{
  "norm_eps": 1e-05,
  "init": "normal",
  "init_std_qkv": 0.0442
}
Each number is 128 + 24 x the weight over its row's rms, rounded and kept within 0 to 255. Layers, rows and columns count from 0. The size above them is the row's rms in percent of the matrix's.

# layer 2 attention key, 192x128, rms 0.21, rows 115-127, columns 0-127
size [116 117 125 111 129 121 116 118 121 121 111 120 134]
[[121 141 143 152 146 113 129  96 170 130 107 113 106 132 121 103 125 138 100 127 131 138 117 106 170  94 151  80  96 132 114 110 133 114 129  89 118 116 162 162 122 128  92 129 149 157 122 144 148 115 135 144 103 157 169  93 119 139 140 127 112  63 120 132 129 119 123 157 138 141 132 122 127 124  81 140 160 119 126 145 130 106 116  73 151 193 132 124 129  98 147 181 109 120 120 143 138 181 132 123 108  96  99 149 108 134 133 111 147 114 101 194 179 116 161 122 124 165 120 144 119 154  92 122 170 157 148 115]
 [153 148 114 150 107 118 147 100 126 134 197 134 156 130 121 134 141  82 147 140 154 120  81 158 131 102  81 137 145  97 168 109 137 169 119 122 115 149 126 139 151 147 100  91 106 136 155 151 123 135 110 107 122 171 128 135 148 126 142  96 118 125 146 119 142 124 131 116 122 169 117 100 143 120  99 143 142  68 165 147 113 137 142 132 105 120 128  75 126 111 133  94 128 131 145 127 150 165 148 102 169 123 148 131 131 132  70 155 120 134 150 130 160 132 128 137 195 112 142 103 110 103 135 171 104 130  96 183]
 [119 131 105 147 105 111 141 113 160 136 115  84 126  78 155 118 166 111 111 149 127 162 174 141 142 128 144 161 182 154 112 133 104 125 176  98 150 128 197 136 170 117 154 112 118  97 129 135 117 126 114 132 143 126 127 133 144 149  97 104 145 127 114 107 152 150 124 146 158 140 118  84 139 119 120  99  90 117 137 138 109 135 139 153  93 118 170 108 118 121 106 121 162 109 139 170 125  98 134  87 135 113 116 160 152 146  94 132 109 133  96 153 125 122 130 146 209 126 165 137 141 128 141 123 138  78 137  94]
 [122 103 136 130 112 109 128 127  81 185 104 145 114 152  96 156 142 135 141  72 106 115  74 120 143 134 105 140 122 150 135 114 146 172 150 135 115 137 133 180  98 140 135 112 119  98 107 133  98 165 135 127 132  98 131 123 163 173 116 168 127 136 124 138 131 168 124 115 130 179 102 125 138 141 121  99  95 156  78 125 166 125 157 165 147 128 106 164 100 142 103 139 129 104 103 160 122 119 163 138 132 144  96 132 138 143 139  73 148 148 164  97 116 115 187 122 136 126 146 126 137 135 142 176 105 139 109 114]
 [157 107 125 138 144 139 118 104 117 104  99 153 140 101  95  92 125 158 115 108 175 168 142 147 158 174 102 157 134  95  84 107 171 125 135 126 103 126 124 143 120 112 124  99  79 133 144 156 137 138 106 106 143 132 170 101 108 116 133 112 134 161 171  87 141 112 136 125 127 160  93 118 111 151 168 145 133 173 103 103 113 144 108 131 146 135 156 121 176 132 117  99 110 160 117 122 151 150 126 135 146 159  98 112 126 144 150 142 141 144 133 123 128 116 136 124  86 141 170 148 156 119 125  80 140 113  53 160]
 [ 84 145 111 121 141 154 104 127 110 107  99 149  90 116 133 138 133 114 145 130 127 138  86 122 108 160  86 139 181 100 105  84  86 136 130 165 101 121 155 100 141 107 131 115 141 143 158 135 108 119 140 128 173 141 148 108 132 141 154 114 175 103  91 155 108 156 114 108 159  99 134 128 114 124  94  98 148 149 100 133 171 125 124 132 148 104 153 104 158 152  97  98 138 111  96 116 155 142 136 122 115 149 112 165 116 160 162 143 148 174 145 105  84 126 140  93  89 130 137 167  88 127 110 143 152  95  99 112]
 [171 145 127 113 111 158 110 117 150  97 138 146 134 178  88 131 101  85 121 128 109 143 170  78 101 109 163 146 153 127 128 123 114  78 147 135 119 144 115 106 158  86 109 114 100  86 140 134 165 101 139 148  90 138 127 145 105  83 143 101 101 133 117 162 116 173 108 139 168 149 118 131 148  92 136 171 123  94 125 134 167 181 127 141  97 151 112 128 107 125 141 138 148 115 131 110 113 128 124 117  85  94 169 131 134 181 160 118 112 125 149  95 110 163 113 116 138 132 129 142 133 124 117 155 106 108 150 138]
 [151 133 118  76 134 149 151 129 161 148 100 129 125 116 132 118  88 121 108 132 132  86 128 128 151 130 142 150 123  98 107 155 150 144 109 101 121 152 136 122 184 118 127  70 108 109 138 113 103  95 133  73 101  98 134 145 130 120 125 116 127 129 134 130  99 119 106 139 149 108  84 137 172 125  84 166 113 159 143 125 157 100 119 169 160  76  93  95 102 111 124 128 111 156 131 149 108 164 110 142 150 130 128  89 112 142 149  48 121 146 145 140 141 116 128 111 117 115 150 108 150 146  84 157 101 129 152 149]
 [160 131 131 145  99  82 106 102 128 158  98 127 157  98 143 116 170 130 127 152 142 159 174  94 205 140 108 141 119 100 133 137 153 128  79 111 139 106 175 148 114  94 128 157 115 126 136 128 118 129 105 138 113 123 183 118  94 130 163 121 135 157 138 173 121 123 134 114  98  98  83 126 101 148 124 132 131 103 127 138 113 130 154  97 150 109  97 142  75 126 115 131 142  95 142  82  89 142 122  91 114 154 144 132 153 142 130 123 113 142 161  98 163 120 142 130 147 121 158 166 133 128 131 159 146 107 126  89]
 [130 116  87 146 147 145 149  89  94 164  97  76 156  90 149 134  50 148 142 141 124 146 120 127 127 127  77 134 116 116 159 145 109 165 130 115 172 125 126  64 140  91 137 122 129  92 107 118 128 137 134 163 145  99  88 137 115 128 129 135 115 116 152 144 121 170 123 131 188 108 145 157 112 130 108 161  92 150 161 124 129 154 146 175 110 149 131 151  83 120 130 124 117 112 125 129 126 153 144 128 170 125 117 107  91 102 160 139 122 157 129 122 114 120 151 123 129 112 104 126  97 162 135 100 105 139 147 128]
 [119 119 126  82 106 107 130 125 179 130 113 146 150 143 130 103 120 174 118 123  96 152 136 143 112  92 131  96 157 132  89 135 163 145 105 119 105 153 129 162 105 106 153 133  96  81 160 121 100 108 135 142 119 102 107 151 123 102 146 127  91  95 119 126 132 155 116 102 150  93  98 129 178 124 180 117 116 102 166 164 117 121 135 126 144 158 148 155 116 212 125 125  91 141 151 142 112 121 115 157 157  98 144 136 149 102  85 190 158 114 136 151 132 115 136 123 108 105 119 137 115 117 114 135 137 144 117 143]
 [145 163 110  89 109 131 181  95 157 105 112 149 163 164 146 104 126  99 137 121 132 114 117 134 117 128 145 113 157 106 135 134  71 124 133 107 118  98 128 153 119 127 162 146 130 145 127 134 147 136 153 111 130 136 138 172 156 108 158  91 174 182  68  76 132 138 103 182 110 134 115 119 154 111 164 119 133 128 120 133 119 106  94 118 125 130 133  58 121 125 157 132 136 117 106 137 125 135 128 125 138 120 139 148 134  99 130 133 133 148  95 159 118  77 136 131 129 153 138 128 131  73 103  95 144 174 137  87]
 [117 117  95 131  82 130 182  99 117 135 135 110 109 147 126 133 114 119 106 105  86 123 125  80 182 154 123 123 132 126 148 130 156  82 133 114 140 173  92 104 128 115 130 181 119  84 130 118 106 139 130  77 173 150  85 130 157 138 140 135 116 161 140 114 121 161 107 127  97 121 112 139 109  98 124 129 143  89 133  68 157 121 180 104 132 157 124 156 129 137 107 144 147 124 141 133 169 162 138 161 181 161 128  96 112 128 140 126 126 125 127 140 157 167 138 111 149 116  95 122 146 118 122 141 140 167 132 130]]
# layer 2 attention query, 192x128, rms 0.221, rows 116-127, columns 0-127
size [117 109 116 128 107 109 116 109 122  94 112 114]
[[139 141  82 121 185 126 113 119 149 113  82 108 125 105 138 162 105 124 118 133 129 138 114 131 123 110 147 137 133  75 131  90 143 174 117  84 118 120 134 109 140 108 122 111 130 135 125 130 128  96  90 118 110 134 121  71 170 106 123 101 117 134 139 113 123 107 144 117 171 168 174  95 148  98 117 144 126 148 171 132 161 143 114 128 109 157 141 152 139 169  96 155 139 135 147 103 129 107 109 162 136 140 114 139 166 145 103 157  90  75  99 156 133 159 143 153 140 156 112 134 177  84 119 114  95 114 137  96]
 [139 149  99 151 172  96 134 144 143 113  81  73 173 123 152 178 127 104 140 115 126 116 125 135 133 128 140 116 158  88 113  76 142 110 186 149 138 162 144 123 124 119 119  83 125 167 126 122 125  86 160 112 130 109 124 132 138 141 105 144 117 135 126 102 117  96  87 151 134 140 150 116 110  98 112 167 104  74 129 110 101 150 128  77 112 136 167 113 141 132 142 125 102 104 133 167 134 147 120  99  92  76 143 180 118 131 149 161 136 133 103 132 164 133 143 169 143 120 141 126 149 125  97 128 143 122 131 130]
 [137 101  99 137 117 102  98 149 112 162  90 143 112 125 154 142 151 105 150 170 112 128 187 164 133 118 120 140  86 133 124 142 118 125  83 210 105 132 123 131  96 128 141 158 103 103 136 156 176 164 109 156 110 127  92 142  89 152 142 143 137 134 113 160 141  99 121  82 157 150 139 111 187 140 149 104 122 118 117 113 105 162 151 164 114 140 105 140 119 100 139 133 167 165 125 135 122 164 158 110 128 133  77 116 150 143 115 112 143 110 101 116 110 150 163 123 113 113 142 127 140 108 144 140 143 122 129 105]
 [122 115 141 112 120 114  93  71 133 115 141 158 124 163 186 112 140 135 138 105 138 142 115 136 112 136  81 130 105 145  72 134 127 149 145 154 165 134 107 158 114  69 161 102 147 106  95 153 118 141 124 123  72 123 145 127 112  92 114 126 151 142 129 111 147 126  80 115 132 105  99 112 160 115 160  99 109 140 160 125  79 102 127 109 153 150 108  85 137 104 138 110 132 152 122 128 136 144 106 128 107 146 118 142 154 149 154 147 101 122 120  45 120 169 155 146 126 148 150 132 135 115 121 133 145  94 110  99]
 [122 106 121  96  78 130 139 135 116 133 124  71 119 118 138 124 119 131 115 169 126 104 106 153 172 136 147  96 137 122  94  97 122 127 100 131 118 125 139  79 152 149 121 137 131  96 141 150 137 139 119 116 147 135  81 141 120  68 133  80 166 143 125 117 133 137 134 113 156 102 121 144 125 106 176 112 102 147 138 130 178 114 126 124 105 160 145  93 109 140 157 113 159 170 138 163 112  89 126 104 138  92 146 154 128  98 162 108  77  98 181 124 104  76 118 121 130 132 146 111 176 143 147 101 136 138 118 123]
 [132 130  80 127 142 143 149  91 120 162 162  99  81 151 137 161 118  95 139 151 120 135 114 117  99 101 131 108 159  97 158 152 139 142 143 108 121 105 154 167 148 141 125 152 148 120 164 165 139 110 189 145 136 153 155 117  90  85 151 126 129 108 139 102 114 136 145 177 116  91 135  99 154 139 140  91 157 134 142 170 129 104 127 150 147 149 164 158 105  84 109 125 126 123 115 142 100  87 132 140 141 140 143  85  70 178 122 156 134 110 121 131 130 112 120 134 121 117 132 148  99 135  80 135 135 113 137 162]
 [160 133  91 133 116 124 139 164 151 129  96 150 129 122 156 171 146 147  96 118 124 162 111 117 128 130 125 122 125 117 126 123 169 145 129 133  96 100  94 170 182  87 129 145 130 100 155 151 160  98 128  79 111 172 123 145  91 138 154 106 138 122 136  88 166 102 108 114 131 135 160 182 130 145 145 129 128  83 141 111 120 108  74 154 129 144 149 153 125 116 130 112 157 123  92 122 128 152 102 162  89 173 126 109 151 124 115 130 159 138 128 103 179 124  95  98 106 118  81 139 108 139 161 126 147 140 115 131]
 [ 90 126 115 162 122 107  90 187 126 150 140 116 115 163 145 186 174 138 124 122 165 106 137 129 124 104 116 117 173 113 138 125  69 107 127 107 108 129 138 171  98 125 138 119 156 122 169 119 151 118 102 148 113 111 108 136 140 149 145 122 114 132 134 146 117 117 104 139 107 126 139 157 121 127  73 100 100 179  99 130  87 146 127 150 150 152 142 156 180  69 140  79 130 134 136 146 111 131 111 102 144 123 132 138 133 130 124 145 117 132  95 118  91 107  71 109 113 126 125 149 166  97 148 151 101 114 126 134]
 [129 127 132 124 147 140 139 144 144 128 152 126 125  95  99 119 128 108 138 129 131 140 140 126 118 144 119 113 152 129 160 130 148 110 127 112 118 134 162 126 135 136 108 122 162 130 162 149 122  82  93 102 145 124 146 177 138 136 161 131 143 139 105 119 119 155 143 163 141  92 103 112 151 122 113 161 119 131 133 124 145 128 131 112  81  83 124 137 125 156 114  40 172 167 101  81 140 169 124 130  81 117  81 180 106  95 153 188 149 107 151 136 119  97 163 133 135 133 110  97 114 124 103  70 154 125 139 113]
 [138 132 117 146 110 168 125 127 133 127 123 145 126  88 132 125 110 147 108 102  99 136 166 122 122  87 136 127 160 104  69 130  93 139 107 138  89 113 133 112 156 112  95 124 141 125 198 161 113 114 157 121 125  95 163 169 149 111  96 162 104 161 123 106 149 112 143  96 101 121 119  82 111 112 171 174 139 114 137 153 132 145 153 165 122 120 111 104 115 121 116 139 111 106 114 142 119 156 130 154 149 169 182 131 108 135 128 166 117 134 161 110 117 152  88  96 112 122 149 143  61 136 126 156 103 138 118 132]
 [166 115 152  63 124 118 155 166  91 105  90 131 112 145 145 133 137 117 146 142 140 119  96 151 137 123 141 128 116 167  79 124 139 127 109 158 123 118 141 157 157 126 148 126 138 129 140  99 104 199 141 117 115 139  95 113 127 122 137 126 137 134 137 132 149 120 100 159 147 162 100  78 137 106 135 137 117 120 138 149 127 157 110 131 118 135 134 110 140 174 140 103 137  62 139 215 153 123 137 170 155 117 173 152 120 122 142 154 143 137 114  77 126 131 135 154 144 152  87 136 139  90 110 135 150 126 114 125]
 [134 171 131 123 102 138 125 119 131  83 129 186 106 141 123 115 129 126 117  85 128 151 172 135 105 105 130 122 139 159 127 102 113 133 152  98 124 141 102 103 114 150 101 134 113  94 126 170 112  73 115 128 130 139 141 125 141 121 122 134 189 136 133 108 126  86 121 123 108 113 111 166 165 131 132 129 139  71 135 101 105 153 108  96 119  94 128 129 169  96 174 123 159 119 139 148  95 112 108  96 175 138 112 147 104 148 137 125 163 114 112 163 148 152 167 122 149 105 134 172 168 114  86  96 141 162 125 129]]